{
  "n_layer": 9,
  "n_head": 2,
  "vocab_size": 818,
  "norm_place": "pre",
  "norm_eps": 1e-05,
  "rope_fraction": 1.0,
  "parallel_block": false,
  "init_std_qkv": 0.0357,
  "init_std_up": 0.0357,
  "init_std_down": 0.0,
  "optimizer": "laprop",
  "grad_clip": 1.0,
  "schedule": "wsd",
  "decay_fraction": 0.434,
  "dataset": "wikipedia_en"
}
Each number is 500 + 50 x the weight over the matrix's rms, rounded and kept within 0 to 999. Layers, rows and columns count from 0. Numbers have three digits each.

# up: layer 2 MLP up, 448x160, rms 0.0519, rows 269-297, columns 0-159
# down: layer 2 MLP down (transposed), 448x160, rms 0.0491, rows 269-296, columns 0-159
# gate: layer 2 MLP gate, 448x160, rms 0.0559, rows 270-297, columns 0-159
up269:499501486465519502559511522487483532523486474525503510497489499493514493502512534514531508429530518506491488498487506494496423495505487486485514508409497518519497492486520496489507505536489502525492463487502500502535501503494516462491498503522495500504503484499502470487484489527504508478486537513494518518533505357498499514511501494473498449503504498506472519517481491529508500535504507486499488513528503472495472491523476513502472499502536481486491511504496500502500518492503491
down269:497510498492487494521491495509501489504497495498498527523505531462513512495492542509498496516489503502482505507503508484499500478499483500490504485523483479495501494494504518494507476502502505469501488501502539490486508493499513500504503501514491498502519497507496504499497482500494513484490491494491502475511486523493511502508486519504506510471494506484494523507496458503503495515502506468515485493484500474509503492497495481490482495522495489497495489475495500506495518506500513
gate270:568533595524420473473362328485529524457646566374458511413495374489451421612592585463565617468485467516524589479449394427407420426566523547508401435525433526361428515512530579562419419481635625433415550490402428572551610604685491561492572409429481420556644668477551546474524553450400636560468469416417506468409580479477444468502361468468524506521390523439589512342530538595575504514492522406445570413434436501523532685518543580280480582633404525462529401475495476455404491514478529
up270:577509388478596402507601567483439389489477486628499327600411557499514525486527426528466381495550686531525379500505516507522558573521605595441510579511555493427473504498541368438490520603435284511479282528572480396486435441442536446589459455464610516459488451467429482573559355440633430390565632489590558529486437504583690575490504500501510444539535467570421583588569510299526428626458401562393418481601537457551558392464402377521517528366557501538389559442548464581645658434567415
down270:602514520454523523418371475545542420463634517524454374492344434487394497577562564544525421373566640358594468549450450606618392547537620688454425559334380519241353544514547480419404324530473337486426332539578531457614495476655577459654505468515583437530515613546420537484474404474509554452492532436642674431520570477466645548612372379501475509479417582512491613557473510418484401514551398408427602311562476420532631534459577478501563637476413640525576548445426413466388557410575440
gate271:467526430544511528559535550536579507495476543488460498525427441506525593483521560536430472518467470504481533505536546522440451471470473465482537506419458582477478511494491504446529518522501507562510435483480473545455508510482539513517535505447462498446492488526475460460575500492445471454482531472437493541523532542496495538551537527492535445462474534542526470509476513468532531457484500541552439537551490450544488546467471533451477548486531552556447450520507469467455446419507495
up271:487516435553501507532501560470528521479505519455480489535447463521487539489534505535476493447545462518500522541489549490434502493462474486514588512418449552483492515485487525449536505513491493595491464484490480499499514470497523524478551516444472474494504479453475437466558511476467478468505524459443502539553508443501525515427526515496527517466491506521457485511483503481534543495472510548568449565587510479523510521489478513464497529472505522567454462530502503487492476442484506
down271:501559495504494529508498545450486499481500509486489503521542498462485421487481502542513483492532441468465546568499470520494488531512477505507559508536495499499523413404518487500537474541526479509529524495471459499463548476505513454513553555489524496546526509500506473538564520547484507553506511450512498509561515470480514476469565517425446459546487508523454448517515535457470561471513529490503446569518536565458475498456480471474545505474541495522503533466480500531561446540434522
gate272:393467414320538595500576596507453531552436456436450562436407589374540571494305501526444367506520566415438497433539611503466517497521455489542540592529463502639474534520526383619517461504602504528575554456505376519428543587566454463515443606635543434440505565448378421419451545517488496543448609504536527567507381426408501343471419530465536413588476501537531610535529677525604517471482602539510531557548568420552382514502467552510464540502536655622533538469518388432439513507457454
up272:465596462425393540550513526570387532647500435457406400466537709616505643404530478498469503446522502455557574555592386473427459571550444520495522613524422525577472599611490491426573411428509491546514597531640592514471505500474487535575533489477384604498551609521548489511455465679496497598516574628470520452558582513554486493486508613539501507584484454533421492480423409478506451358465487355482336468601462518592588555552550522559553473329478447631270518466499472534585537505449483
down272:541548552602499421647452428575475510429427483388479421545582600568451574453464431483677509553556450613419506594621598562452454483633519529507545456398539376412455471513552428500603430541597559435523469521545534518508472588523542478450500602413458476422444553625476447514488602385308473513512563589320476383473419504523470449383549435532492446481377545359519538587461488560596547489515423375423323483560412351439494507602489530531469537461591572471468431436355511567352525423544442
gate273:475489440446481531473617590460523499482439585413516489480376505548542406483454512562455493567418529461464484455517606505568488484513466570470439530444423548553481573422481436510539512525522509510480422486528505481496494525501478459454535544518529495477565424447475505448497500493441540535492499520531565569447412490446523434449473469445523369483468449498460534531477560513499464445504587529457476478557554455479382515512439565523458475518511518540467500495454498504446533473463492
up273:522510569585512479525487531502565568495538460499434459566551509475522523460536530429457512528392490538421461530487507512483549480585494477542492434467539447381525470522461539452429480533446498500513519497493481520537479419504486539520527465448549521513492491520511508585543615494450462471536419471544557536423506485548481472549475459464489500492500548519518460502568509452495486465468436495514527504436507533541482471508526518443584439571480523487496507532493508492499428450543563
down273:508546526447499485541508555462500505521569549453483501496521549405531556439538556451563465488384552505551517480411499439491455504511558504622541503550520527534378532516438532439603447431444512515566555492477462453477462424475475510571564495495584468463526502485506513502510475489550460501506470467515577489487437507454545517508433446470482504515454468514487499516552568475464478447431505522498550470511480485495466477496495412549519452529448504482513490534529450503530529536485478
gate274:495507478473468475391461499429521507538512511478577424484491507488508454506552548525525513347503543573580498529507532530453604449529516533458528515527483492554486471576529524513488532514492437375540563447475491508478512511535484446548505418559488369458481490413547449525558558546522412407479536478480520520529562549501464518493477480493491452429523486462445561523527453549494478528511519530535505495480510492450473504467424485535559576436577427538534547463509480486467509498486501
up274:550517562548377461554455481510524521450502532512468441546546405493489549512588462496491590420472443545474477524463457503416547534524481447517474453542495464419537482430499516451492489515457514470484464482505522504496527493505452541438487480456488537518520525491538540574499534479504494509528438466488485536435517424590507526479522477494488457433531539540500457484511444514547465524505457467507513462407461501461547538523496510465550497529457502507480473510500540516514450461513567
down274:497461543483519503442505497446505506590562498528513528469591518525517471521515467542429457532494548501496593527553518492571496442546506491448519510483444516607422531448522505512492491434489538536451491645542461547544475469516503560515459489471535468447480524470462534469448552491535478423476500482523462476575527536474469514473511499451529569527455514475475493574493471510531519498433511486530529622442467504486551491529526453514520555458507487493495539467497504537478480488401533
gate275:495507502493504498486505490483483483497494468488498464517496517512512486505494526492494494569505520482505506495508491506476498501499501506523477493472503499497507501513489509513499492492505500470511483476497487502504496504508484504519488494507500507494495519495505514506492488532517497490501492490514513499498492479508506487537498486499480571512495497488521494497508504491523503500511473510507503503505475517519517498492511501479500498522480507489488503499512503492490490485500499
up275:522512532504503490407492497526520496514500517475478479500492499523498494512509491524503518626540480490504494505496508489488575506491520494468491497422499499492505512509493505506498510496504499485489496505504505498592495510495496521475499486499489484502494509486502500516507493495506505492502518495490493496490493453511498509356503508519492422481502501513481490480497463493513500491495507514484501497498495497502528506501518497489487501514508511506499510521505514510500487520503508
down275:491488519511499507515505497508486502509501505512511512498499482505486503505510492507481503502486505509483525500491497496497493481514510485508502502525501502480515515483501505501489500499496501505498498495518497504507509496493505493496492496497516507510504508491484520497489492524509499499485521505488507494507507496521514505494519501504516516483494475507515499498499503533512507508517496508489490493508502519490516500487515517516499509489483498516482507505502489487500499488495512
gate276:558605473491526430530454445524410449485575506425573494490506496435505546620533572565495487539454480535463520519543631526509482595523583545482447515530532471495458493603482505545494523445635508540548494522529417461417539503515534544469462482583582486493514524495514528460555585508568496460602497397463588521497481490478556465495591425605493443556493500537474538494509449518493496572484466518493471553480519445504533475487589435512459565582523661465501476507454525596409501503473321
up276:550490517530538545461477500474504512515471483506423525469458472598569522518452513472552378491524549568516464499522481454488499432402464539478496486447482552456496505466523489507468527534467486488510508566395514444511514470492457520560580487384458502473541547434505436501506488518483549533492476494444417520514428515566524472495456588474527512460479493475613466530496611443559427433456467477495493409563519445486352472414475579583492511466483497554525468437558518450496464611592579
down276:578586547530484481518478450463525493557498417477479527454525443531620521575493563533475442543529483589437515479520580524544539520448509615441451507553561458469313434583538483517458462464551487514538515521505456448479516437450473485515574498473510517443528542520486489505529544478504506477601430384374565530539452504526515434523629468575481427460507498520528510580495531462476464511419507477494564470486554413543463431494528525606456549573477576584510501487460479576410529560533442
gate277:423486477677488556495462553538498466516466429471501521463439484453510649535458455606504500420418555537549610508552432504565483495420365563511520482492503538529474369609419444581460514518547540521505623426483519424535470451539506545381519521490486399491576522562500441490494462511601625522527440479553526540622509466421598380498498449507530404646512561479458533477462495556417527469560567481617303563528468423528473484402490463580547441497517583560579418526473485542500530450473484
up277:497457478653495601478397559522501410491462440456505483533510526497436555578527437598499451431399490531528594498449453534546525470455391493436506488532510598491533317540475497423494513490491500528488545421455487451563402488484545568447542495456480439489544432558601497482511484503583552495492442456510622465536581486410548468488510380491485435584541517488486498469538427527459531445532501479542404542572414447540530479445507401536502445464518551496601450514387523504513567487481551
down277:514485471501551528490565543337504519459516508458537456592632462521537460475445482498493467486520482503506529466420509601505527476551550457450534483592539500484864545459555529475479469504478435467474381509462495494463516538482517494571517501487572535509484520476536535486521547401365443429446574532530514485399527500567467578487452477481542529408457423485514510499553462443566474523463457501470582462548495492450519546539525571505491552465555454460499568509513532524546464546420476
gate278:514520378507586440464590378502480361463504498512531484501474561576557407534542571614463471530519508556450506545595529384446406485508476472434471534497483429512452539489443511455431522550539444468440460497433507430499433510399591520434613446509496455552474554472523464494528491515612492483507560600529527554512559516481511522489513460541523533501437463430482546511453636487451481505499510515465395607480502407459537448451585398453493527526497485427451504484550546485429551494478335
up278:446487397521573488450588411508448345413430500540577470528441595409400424459492544515452601521565515522459524609515527485516432456529509590465576585512471468521512476402452528493495476518518398534561474406479542484512450478448601511376499442565451468445447463552510517552537506462523532520489507540600491514480564523425472505514575440482547451582479474448366451511465525533498477510477597410406432658479471456488510471482484437505502549421492482442491591575505469553469535503534417
down278:452519472562568535443568481526503396454462543549541487530522560467345504524487513537463607567474515551518533611470536499477606429493489580521708625521545467485500395416479488481500410465474428537600556385495479498600470437498542419433428454566487512390406374545564512565578566578504525558531416508584516495457473521413475469488538367492525510557478464520473404470507490565487519464437517401432497541495532555467454551554441489543496532444453506539471491555466456508426450523572548
gate279:518497518477446493564519546473514481541514484485450564474540513505501448457501548436467485576476522465478462496514442528510479504511444544610559468508492533492509487533474470539479505522511490573517489517501511509449527423496515475513482546516515497495494513529431475498547544526504486468518464517519522512492515594507522532530465546466494372471499501518520486560554523485484521509462450446476530443540512507515477458495511513490604497456456495554518443458521456526459517498553524
up279:431512438486497505458476581512529520516454551572553472476588475555496488478473489560483520503483538498498479528463497432505383532497478512488524451442509586568498507460542456481505529479484449447480479513493492476543485456462522502490501462528455509451515468493507471517452452487529493518497565453477512552546464436463511521489496519510516570479490505459508484517423481471461495519490503564451439566509519449486554468517479519505521466502465463465488556505504536517507462537487494
down279:497460517484411540553467508482503504561450487532557536507558477543538471524483508477454497539478548487465507441474532503529490547531471504492465504532469561602510535480433501475480528489522489464466472510465454507532487533524493506509530519495520518506530451546478505455457489540486494527556496500571460517478549503484483503464510496491508526509476520473452538525464531497513475511496456481493497475502533490496544489485499545515530415514488442499500559485494536491446530485489443
gate280:619554522432446466491539568463394677576599520546487505501407579506448524473559475450575479542618631512475274526492483456468448516508645473502566381438521441420507494403495451602462490649492532386542458518619485491514641536566424469613578490525639525511548513408435450530483524473409525534515440308560553672447475460630648434470450483503509425440542651492525611410620442437495440546395407622459501533535483457497568592624510512472551515635589562507482565447606423422576483345609472
up280:455459453559503465528463409572591346447441486405506422425487518565460474548503494477472477420336424567471508432477532452510469524618373486485412646529461554501400459537505623389498549364523463604407480491411589431554449577452543524481544528372399478464475533571577668529539549472455441458400571715532445392431461603422430492520535542578403570407438348543451477522483520522573537450539523399407499394489448451532483519475449522524420501450351543502515469549442651606389533479412562
down280:554428457527526506378453514354378500489539566487606424491437583662330452452590526483569501470560442436508492513462530507521556561620474305369542495529467521338271425426547570425557497537558562565449526450541470552422525492493509547541528574577449528553462460521564570575406469499408386421383529460545512517366588453498471505477532496651448628374440493575490560390517377539550465482473577456399551561512584585398589429553559437645496563542510503438466458550607591554450486506515547
gate281:515605393510531431486465436521562507436450487520467496491417462445633403711616431629489768537518521655430382434449529291391455471446639541423431715498356567432481561494600542509426634590516381531219375590464531389491436743470654553466572431378477557480547582542728437461548433364592641529485568530419500509518519413500553580464544415533515482506521433543346394443455551377519343386505444578483390495504490408627498535380470317289559601567392518464489636529390559486397459541443388
up281:564396534527486447539493485477541419564669508489398366462523505522432515355401583412487271494572584437493484550490441601589553585577468424496491239489654397415415447380402429470456370400419600418636461442448382555468598356568338580535494515509537503614522503385367631575408584536407376489539388363632526529376515521540465435526359584392502540427431655490668699433703442505588575583456467439460608479511472559317482448603676679568486417499630506463523341480662421396624590436580571
down281:639479424552516520475367488514599501437588511438505303436388581562527505514611554511476519571634414548403344573423482566550468558592623295369426424503420518359269513407516515384538517415471493443484369573553440502463417591456519719503520429458492451576572440441529618451421497471495580369637460355526496435375562551477512642553461602419474570386467563467607639365602367491704529406566546443448615492628565554364589433496703431483526639553424457438686444588551513469593675665442453
gate282:541499500478500506463503478480479486529500487493481512497504503492493487512515511513506488499456520504497488477524490476502498516487494494519491503501474496502507507501507488512490486499501514484505501513508512509537486524509509507518493480513528494521513511489519508495509500489497515474503490514522509499501471414522509481460511492505501540524495481484521505497526480503500476526510505485478513464477511513479484490489508500520530473506485494477514514504516499482487495506471506
up282:487494466517552512504517517467498524491511495471490487513483491505492525519504533498448489556531477510535515516485518499449502519491495468486493506522477539489491492538487507498512506497503502524486475481488495523485495501514494506532496503518476515489498499489535498473528515508503491471487499475473487510509496529472490491522513496483531507509496501494493505486479498493529504495505492514520476534518528495525512487499550509481463512501536537489509479510508498489485502480506509
down282:506471505504492509505488505534513490507516531516483478496526503508487525490486480477514490517476519538503486455513512505498515481481525498478448513469505503512468526542481520516495508499490488490466470498502518504539473493509488513495497494517498509461471500509516540489508478484513474468513488473488495496472512528524497520486461494525527529529508517488503533515487466508493505511513492488481535513484509493513496492507534519493475527503505513481484503516475528504464519472527470
gate283:513518477479492500461540515582540510509486509505499482510457505520511546513509457494510485508512520523480481490477537502512414492457496471499520514601497494504503488492505507498519509526489511492522475468489482503471486482494519493552519525518518466478498464503499492524517486554504493475504515496498491503506529478516496490444536507478497467513486497471478489503498484504509498501495481462489506514529482482505503471491501513486494513529507500489488521536491462470499472527510498
up283:479512490502478478543508530539499497476500459525532518516465519505496558504511520507481480527503528485512494501532494517484537497486497471506539518540475548517502499487504514526523517500512506564484492495503492508510494485504516479524520497545526515519527509506464462481500480509512494469486481508535515491504530542494534508518490519490502471519484484502501492500495480495479495537500480482497493505523511539515495492497539482469461513483534477481464513506503450452507493516515484
down283:483523483500478509472504502500508481483490495503485513488517519472491497488469502523482503488499485514469523477480518486517520461498526522507518522501502516512492507487507502509485487489476485483510497498484559498491536500536505477492519492496542506503508498496508505504509518465508476458491496497515494501514515491534491513487460459525496488464527477479500513505510525499472493516506493456508483498509507477516510523513479475520498481535535438506529494514497499495540481491498506
gate284:359496428483458419565449489507453640453501540491373457466489477576498546511601439571559591523595543608528633435528541389646472519495438568404327554521411587638513593449511433534530512517482555459410562569464578364439559557403547528412506583403457592370612460353576457517491461443428465599491571660377313422549423548487401482480514504525456523375455438568497441574477566424505413585453430425483411472661558443545565601421489476468447487449443516622536504440451623594493507339449571
up284:602497524573526455571496571464477427548514468467591607610609424485449460459490484243509511513435463461348403547362498625370493510582539459606661407493475454371542417493516542435433379493520456431580442490406449592499507375521500580566452497590528491645422442494482532561557548547377455511518416425625581597380636459542625516487349492364468519516557512502621576353678499445520513475425477519512670429510540599509475507602447615541541454654506526514448436503496376352498543498564509
down284:387509355485480663350389522554539502448590487510580421393381538555409566498560573532594516471594346422480536647403589474529413498596509305454486581508534631426304516435487522466575453499466520511535550448537471466465560531420422471642532510478589412431573383421484452493445559547481536464471573449582390386441514554494429488448385510597523511445412599541516573633505498579527510536529643487457563512556466610334526539603791402615516524491520515524542540544495285527477548623438501
gate285:468501416510519516574516552523556516457481553463445478534439452518498536455515549533485489471542449534482517541489542509423483459484454450479557510463452592479456513490491507439530507517474500582489420495449480503442497483483540538523536506426455462426515469510492428467563515448481465469492527477420478532538524492492491549475522528492542520450463514531503457531450530469540545453452532559588449560578500446558509539499461510466482541466509532582465464508490508492462439431493488
up285:507472590468449473376493427575407479527511444504544507492524534526504415504488436490506511461469539490517471459502451503551477529495564535472457476507557416532522510473503472563459490466520487416498568499524536478517484495508454493440469496530552504535493528497507570515431477523540539498524471551560487466457473426516499466480481479539454615532516477485520538507528476525472443514538496461440542454414474538488501493496530469561568454517474469448523551486505536516500540540462502
down285:508462502504532478540473492530513491516504513491486482480474488550507600477513515433500506500480547533524474447519505476545522458506534480501427505485504517515446604585464533509462523470479540516455475496508533511538414544481486570499473434482496538437473529525501551470467483461517499458476475483519479460443503532532483507522435483599545537490510553475527541481474476539536432536477446500509541479502470475520519472528517522514446504488486528466498494546488511470450531462537479
gate286:474445572556498490457561457607545517630552554441427581388350445442529592403445542527546419474423559486458501361598444471435513381503511506537395548459561382527477560551462475540448502389501515419499519463442519469431572563481450471424546502432494518529485461520452339514537584435434529556439363557439464464371401500513422508519567493480537525455377500489488582447498613421508573516462475437484546478422490493521492527572547604585441440450516469598488485508497541559491492537512563
up286:499495499461573574544494453404400444501380473538487581602459526465438485610528494529451540388343466531547593442503506499366508520538553408513438594412477537513496377407471593552510548565585540474401426550492465518521442569552583554526489558480520492416432543542416436519499449511516550509461526551531541531543507511418622397443549553433546489498520365427496645476428536501524472488544529591470442476568516475454521497464563518535390669575565555481482492414350446433392443546496433
down286:547486530413522488538419549483514453529423527500480618465457465376499463522518618547517589494442465491569597457448411499472553519525556403481333530508464542577424436403481459498411540545522629481401464535415430507519481473474607489553409578451462509514416554545439353404405493381555565492481445458438435471545481448447630474535502577524523483515544374466422664561389535532475575555534500524448596525487464499452634463396591543550494686458534471591576486448428385509422358525434548
gate287:510490501476502544496532534508506428504544500442527490458516500466510542531426574452503472484468572465518553500467587509465435495497508526519551526492503506511472482510502516562510439502526470537546557558509517529502499518525511516609509552519520523537485542429483466440541440519498518501482516486510497540531528601441483498565483495529555467528488489538569550538520543499444534444557511540499482463532503526558496486483486529475495498491506536529526510540523470448496532489547481
up287:509531536573550470486565510412436521520476513574518483488504490518581556475558526584630461554499555509479526468523494479516607491489556522472466469464547521508494484499569477472475486529503522554506498522504504480397528527448496460477512508506489409500518465500487504553437473545565477450531509522453505529533580485504492500415544508565536469443515470520438468526496436512453533587528543517459438532507512484472481490525465492539453473497520456473507560552570544572545463505478519
down287:511500540515495534555482544452517507456486548486503481483525472489557503501432511456458526488491570500470483453463490437447518540531580461479472465489456531524444468452502484493547496519519498491516514499531494492508485496514480547563525534467515489493474489516457483516427436537560521497461491462535486516545482493522483474516508500540520599498516468563471532529534440483454516505529547533451565517465491487506478555517514451541443520580500472525531474580573503529461505477518504
gate288:483501502510502502508507534428480514499520504492502502501494502496502520505492486492527497432524499502503505497511496500495441493496475510510527512513506517516496521493513491500501523483504501543492514488500502506482505519495500490514514497501506509491514501504495473481498499504504490511504517510493512503506508506490489497520488500513502461507487499504470499512499494502520526510488510499518498518530515515480519493492511498488517499497475494491480505494510491496510496509497510
up288:523515504504511493452502491504470511503498498529515526517492487501486510495507515508507497414480501499499498500515487499517505490507476510491502487524511525512503486487501491482492512519491511502499512499503502486561497492479500509481507489509509494492512492523500485511497515491510493486487498509505506513510509408495485498535479496494496527484504496481493507492498499491482502525491500480497489485508503533491504494509502485517523498479496481490487501479509488494513506502480504
down288:484490499497504500495521499515515491490492510507506500514510472510507516478503520483513482496493505531506494499500510507512502517478507516492511520497502526498488510508502496487500493506508504488499475485502518497495504491503500509483491494509497501477504501499505499491522503497497487520491496508497514512490483480511485520481471512496516512496516501491504517506489491505493506501496499481506497489499494485505496493505521495506497507513492494504505527509502484481501517493508492
gate289:472474484374486596514413463540494462615519541512475430370406495540540578457355551567459457515653585462560612473534507518528524492519497470585472580513444525712404599506505570534527445346640493560543670537512466484469576537582443444389577604654565513478444528493326441498512400588579507570420529582540496375622451387369394350498505563622524485594420550396466668477522543520438532511592596449570386575530567481480472479514539385577439416407573514504539441600533430534494589597391407
up289:447454639425506532394390515427568659490572588642370448437546484436415569458436458448508537467450507568500485448526407489596549426392506531392593508517650484485452509375492483420392426602494413581490499414493422501415506467540540456561364415526585490482327483510346393436376449474544492310610612465423390433488547537599600712588529534571365468402675459638535567554386526590343508440585570542444518517500456415399583478487326515535488680486431408466518588588510500446521426428430508
down289:290395515353565555498577497506533430437527349509584475452631495379531478529365481457443523387659502478621504575454592572418443609548474495522583590516487476479278588614486440607542576447586572608620506379621514516559551455512381444531583544473429422556600542513313454505522414552512458449408624439587551548469553519457549509429448601510565540586497466474396525481494533638505464498648489571550447554606508463593592625415661484627479521429493543511570496612547298412587576601441537
gate290:500512471447528464384522516434545451515483511482494578508536494504519475460520515401564461439422555516461459444554473547527489469499461561518533468382545555457485499544572494490505498478480470478532487465471521496434505478479525454496468485514507429479466456447498465538588487514541431445533572472475548532501570554540522582479472509435514511510527500503489438578531496477475528532450465501448541496533489545540470501492425520551502506442509460515497554494511482512492536431544484
up290:524493599521441485564464512570538572527528505548495422482577501552525517489573540501427524481517479497521509549534528466444544546553504474459465452478489512450500450468529480429512467510536510518515463525539485491463501427505498515513471499408535505417524495511502517513471555477469497551496518465504526551454479395472523492416525504434447410451500522525509475514523460593474455524468501489529469476397553413425528459521506514400496505563571473500451480512447509403526424515488559
down290:512390490535521544535532460482471459474575571525444529422520473540573450444506468497459463489518496448455500508515526563505509518490517496483463433479459507495402495491509496462439521427494470479507511508505501443503529553466454510438486458484490449507456496547517457530537524496515422459581509456431511488502573517528544496511551485470490533534450511488484518590479575517518532489542574483545482571558504565525485480464510488430462495487523517508512585491566499548561514494450500
gate291:509497552501504497549509539469513527483510468536479569461488490542521401499462509477483488431517496492499494471511461497517566507493471516537523496424518530502507481494499477501511474471482518513500506527472518518463515465505498484532475506499515490443511498495476509482512492505502508473516500498479489500475473419488501485503513484506531396487513515499526508493511524521480523511495500518490527508479548487493500527522501523527504517441485487493494502471506467517483496499501505
up291:521490509459489518400508507518518484499502475480512493480550516464504525514487541443519461445477493478517522496489522529463616512501513512557510512535493499484506509508491518515493458513522488540491506556505477502491496502540497493513487531546519506545482531501485529462514516563506510552480474500538534499497516472514527494480482484501494535520504493504519510490518517506500486472523477519517504503475509532499474516504500492481509521530499514502501494532487482452487514527538495
down291:485486503481507534467488465473513535497504504501480490477485500505514466490528500477465509530496481497514502501491495532498499499472490472472509500531501476495511482495478494505500520500479474481509521523512466474503494489510509485508520512539486471481521503506502486511504500502493508510512489505474492493495483550474519509531559504534447508509507473496474481473480487481472497510522493540488539497499508509522509526509495530495500494489480512505474442503522500475504488504470508
gate292:530509489567534477522470474583452459469477483478531491534492473455534451499500457524437534427446462504517489507535480512427522463472508505459469477424499495455502492469478541535485502509457499452493498503480508499578482468503504529510453453462520459458471471519572521486528519429506508502517420517486484488512530480484522535501513502494537564469518504537539486513517532500484518492518476506522507509514464516512479541500495440476570517506508497485498447494508568481458494440541478
up292:506486541495504533596500459560489492498508511447509424533468470515467530533455545522474513466586468501553521534479487498485581518512549475416502504606469519504481531474472510464521534500553507446523562469482428488523494531546504533543486503548494508505517518472519488493465492580494523491474487495487451482507521423483510514534501494572507532514524502466527535497472456549525484517511525595545496515488523517501568551490555481502449532523584540493499511499484500484509486501498457
down292:474511527479509522437512505535511515517473521476484509488504528545473508482518513404520488507527472524466515486466513492506472547496490525465509469535542508553502552457481520448505490498513483502466544495538474536480473480526489495527525521541507528510483491516454507501460495590530441491520498477454490552475542570483517526495509496496504471492534488487453484493499458487501497465442529474479437471527442527478519510497488446524528516518494455543518493580518478494487479502442544
gate293:491507427515489410469569498478430518580482504521545560539435527503581416498550397501610517455412514504351373543538521495510474474442459580548479464489592506466516423492546448483434515600376421472457406531440530493488457480435580392566501438522490431478484483520487473499518526456544498449600569477454587535529538497524582558521503511466460483433565478530405407529441473462474510573448459464393514500535456460499486505496447485576549494514489390473516590486544499486513397475506560
up293:459510395527509530558463403493444586595508537565475434513532424594432521495473603478493572567567501493532447476394380488541531401471524432378500369422486501435448506570483603487518486477578481400432474490548569497479448336506439454489487517510539511618481442485591504558298515552489506468470420384490492448504435460515435442595552467487491449495561487456627437407478513505573460552498426441499546528517533504501577356571421482555489448646504433399535524550489595451511579548501557
down293:486565564493632555524428545550571615450473484626415457529509359503556574471624500476531463535553594629407433370469463557559436448430521489429549454502491409474530540591487467462416528496538548423513506559555602435515480454503460507453540498484523513527595374564491428507357545513465580450439445508398453590480663543475534559475560515508415410470437519389550466510523477525453465459553486428468602420478565497530612468422484557588484483490489496485528580458377586579600596536492590
gate294:498502486497481494514499498571472492501487490485500502493503514459497525487503504485548506472518493507491504492516519522477470507503508506548490476520513504498521503478496507502479510504516507495487507522490507506620497452498487482517482494523510512539495516514486537528498489491499493505499499509505511528508494460515501502498516481527484519514494515491517501488512467506494483485487491471504519495485476492494478517518493491513556477509507480477480532524488501482506481530490505
up294:512503519495473491487500485447511497486493472547531510511469476522467499486484501481515506521486489506498495492497474487519426512500521495484498486470512439519502497501486498494486491493497501519515525512506525503519509494482488485511519517513521564527501509517539509524491508524506501494501503495519488492486512603509495477530489489490514458500503496472525509497522518509451490549486506493486522493500491535518476498506490502531516488507490494484486523511513513512502511528479522
down294:503511455510488519500507495482514499503498488484488513491495497491514496527503521535515513509505485506519518505486525522487488513513475518508517498501504485460496458495511485496520496500512492485522500504480506502462514506517515477527495504490496478511495488511498475522517511514502488505507509512505483502529497494502497470538520499474467521508470463504477469498526523504494509502484502507491499491504500494510510517471500510496514506499480498529517500515500496496508459503484497
gate295:420483449419486579511557528425456463547529505547436511425484548481572523462398491519547373522647565571489583488558534489607472470512478499422536533537521450684414568526516460521531488401615528584580553528435506443424549439475481416492556602491398507433436540514458443513461464506473480505427529595451406483613446625431434444565474598564542478497446431387460578498486554567432554637528534425463394558506573500370430426500556526624486439434483445535532461573541432496440539603411497
up295:552500468504492453502419496522457581539507527505482436550313481540325499460467569563445497595571492553574536416495416503474469413525458460518611594553515488597476552464440424486425464462536547547506554442454456504621502520551417521508470479472498457432520461600540356447475495481524494544543567491439452368426539460526477613584525492517574545496531484434445610570592448496447604634454471560488514507470613480565555590544481337427392583551586475478376554482488436647483385544377466
down295:553529545527476451577497542479456438520461437499609511497511413504464537590408479486515436500481532454590557475434582540364507436434515489523455563512529599417522523556459394501506612480583581347561401410547518492591439496479496478560467436417486494518581649618452536474514478451467470564445623405471641499406487564407443486541510584572477436433501482449601645602480461575545475579482467464471540511544599422583387405370465422453560447648548469547458512448379496464583572561638499
gate296:593393539651654465484472513498537540607475654531487417521561408554389493379279430505538456512437588507413715523551384449409443391481456532473515460455471610352434456431547550508344587512549521432503557335376317535445478390600693581501592583435453344561587566556398576509483581449438502638320406524620499545338595491346590516426378529507576546390636504373552605488424502563665666397629641569364522511617438477326358477407531481521491447303585645613616323532635604644645406544507629
up296:603475528699516288491416495494484506495480665511445501480478432490409460499296520581623506511500693553234584497642388361374430361475381551446580591495378559309422447476458574399341509587483539490366615454341336502516516477527562538487617530552515343487676595513433445563518685427440588611403522545698555568321521505446698481436490536458558528403532505390529508445436601466630663414584644574344510519680377481315403503473544454446491528324521671599646473448669599564584375544433564
down296:430433510552534582520577617532565535440489617425517530532448567451521542438460409486545507398431446387589497552476410485457520570329405383474534489465501591491891492528566539467377500496474547333518432535443515450552601533436473466605527540543470329528555463407466504543401534502550317502470592383671437488400530561602506551398380454428591573511449554427526489501526581479547624399546454583332543514575462421513500466505664516595548504326688630425617475458519562502597539453468487
gate297:494516519513467523501492527442554523486505514491485489457501490486499507504470552457418479555501470480517511514508503535487554503494505462561479473464494512484499475530460502519477474492525520550523486487508493507588507494511506537499468497512517514516472506493484543520489525496463492502508442493501470495472488452472492479428485455517486583498510504500574509487543526489497480484478497476516507470458494499492484490484504522507528501538518534481540486498501471449487483510542500
up297:487489512502530514499492534455492455452519524519553550525510511476514543523484447467512475391459515462457517494502520476459459490461511482493512521396476442522502527525525537520501506479475499505523500515490472474418498476521522530491502515500494535523500508471497529488513517510493508530493510525530505484507508602511529511523514546495510522523493499487541528511487478530519482501518479556506487489536480519478489530514514496462462515487425523470486457513500498486494522502528474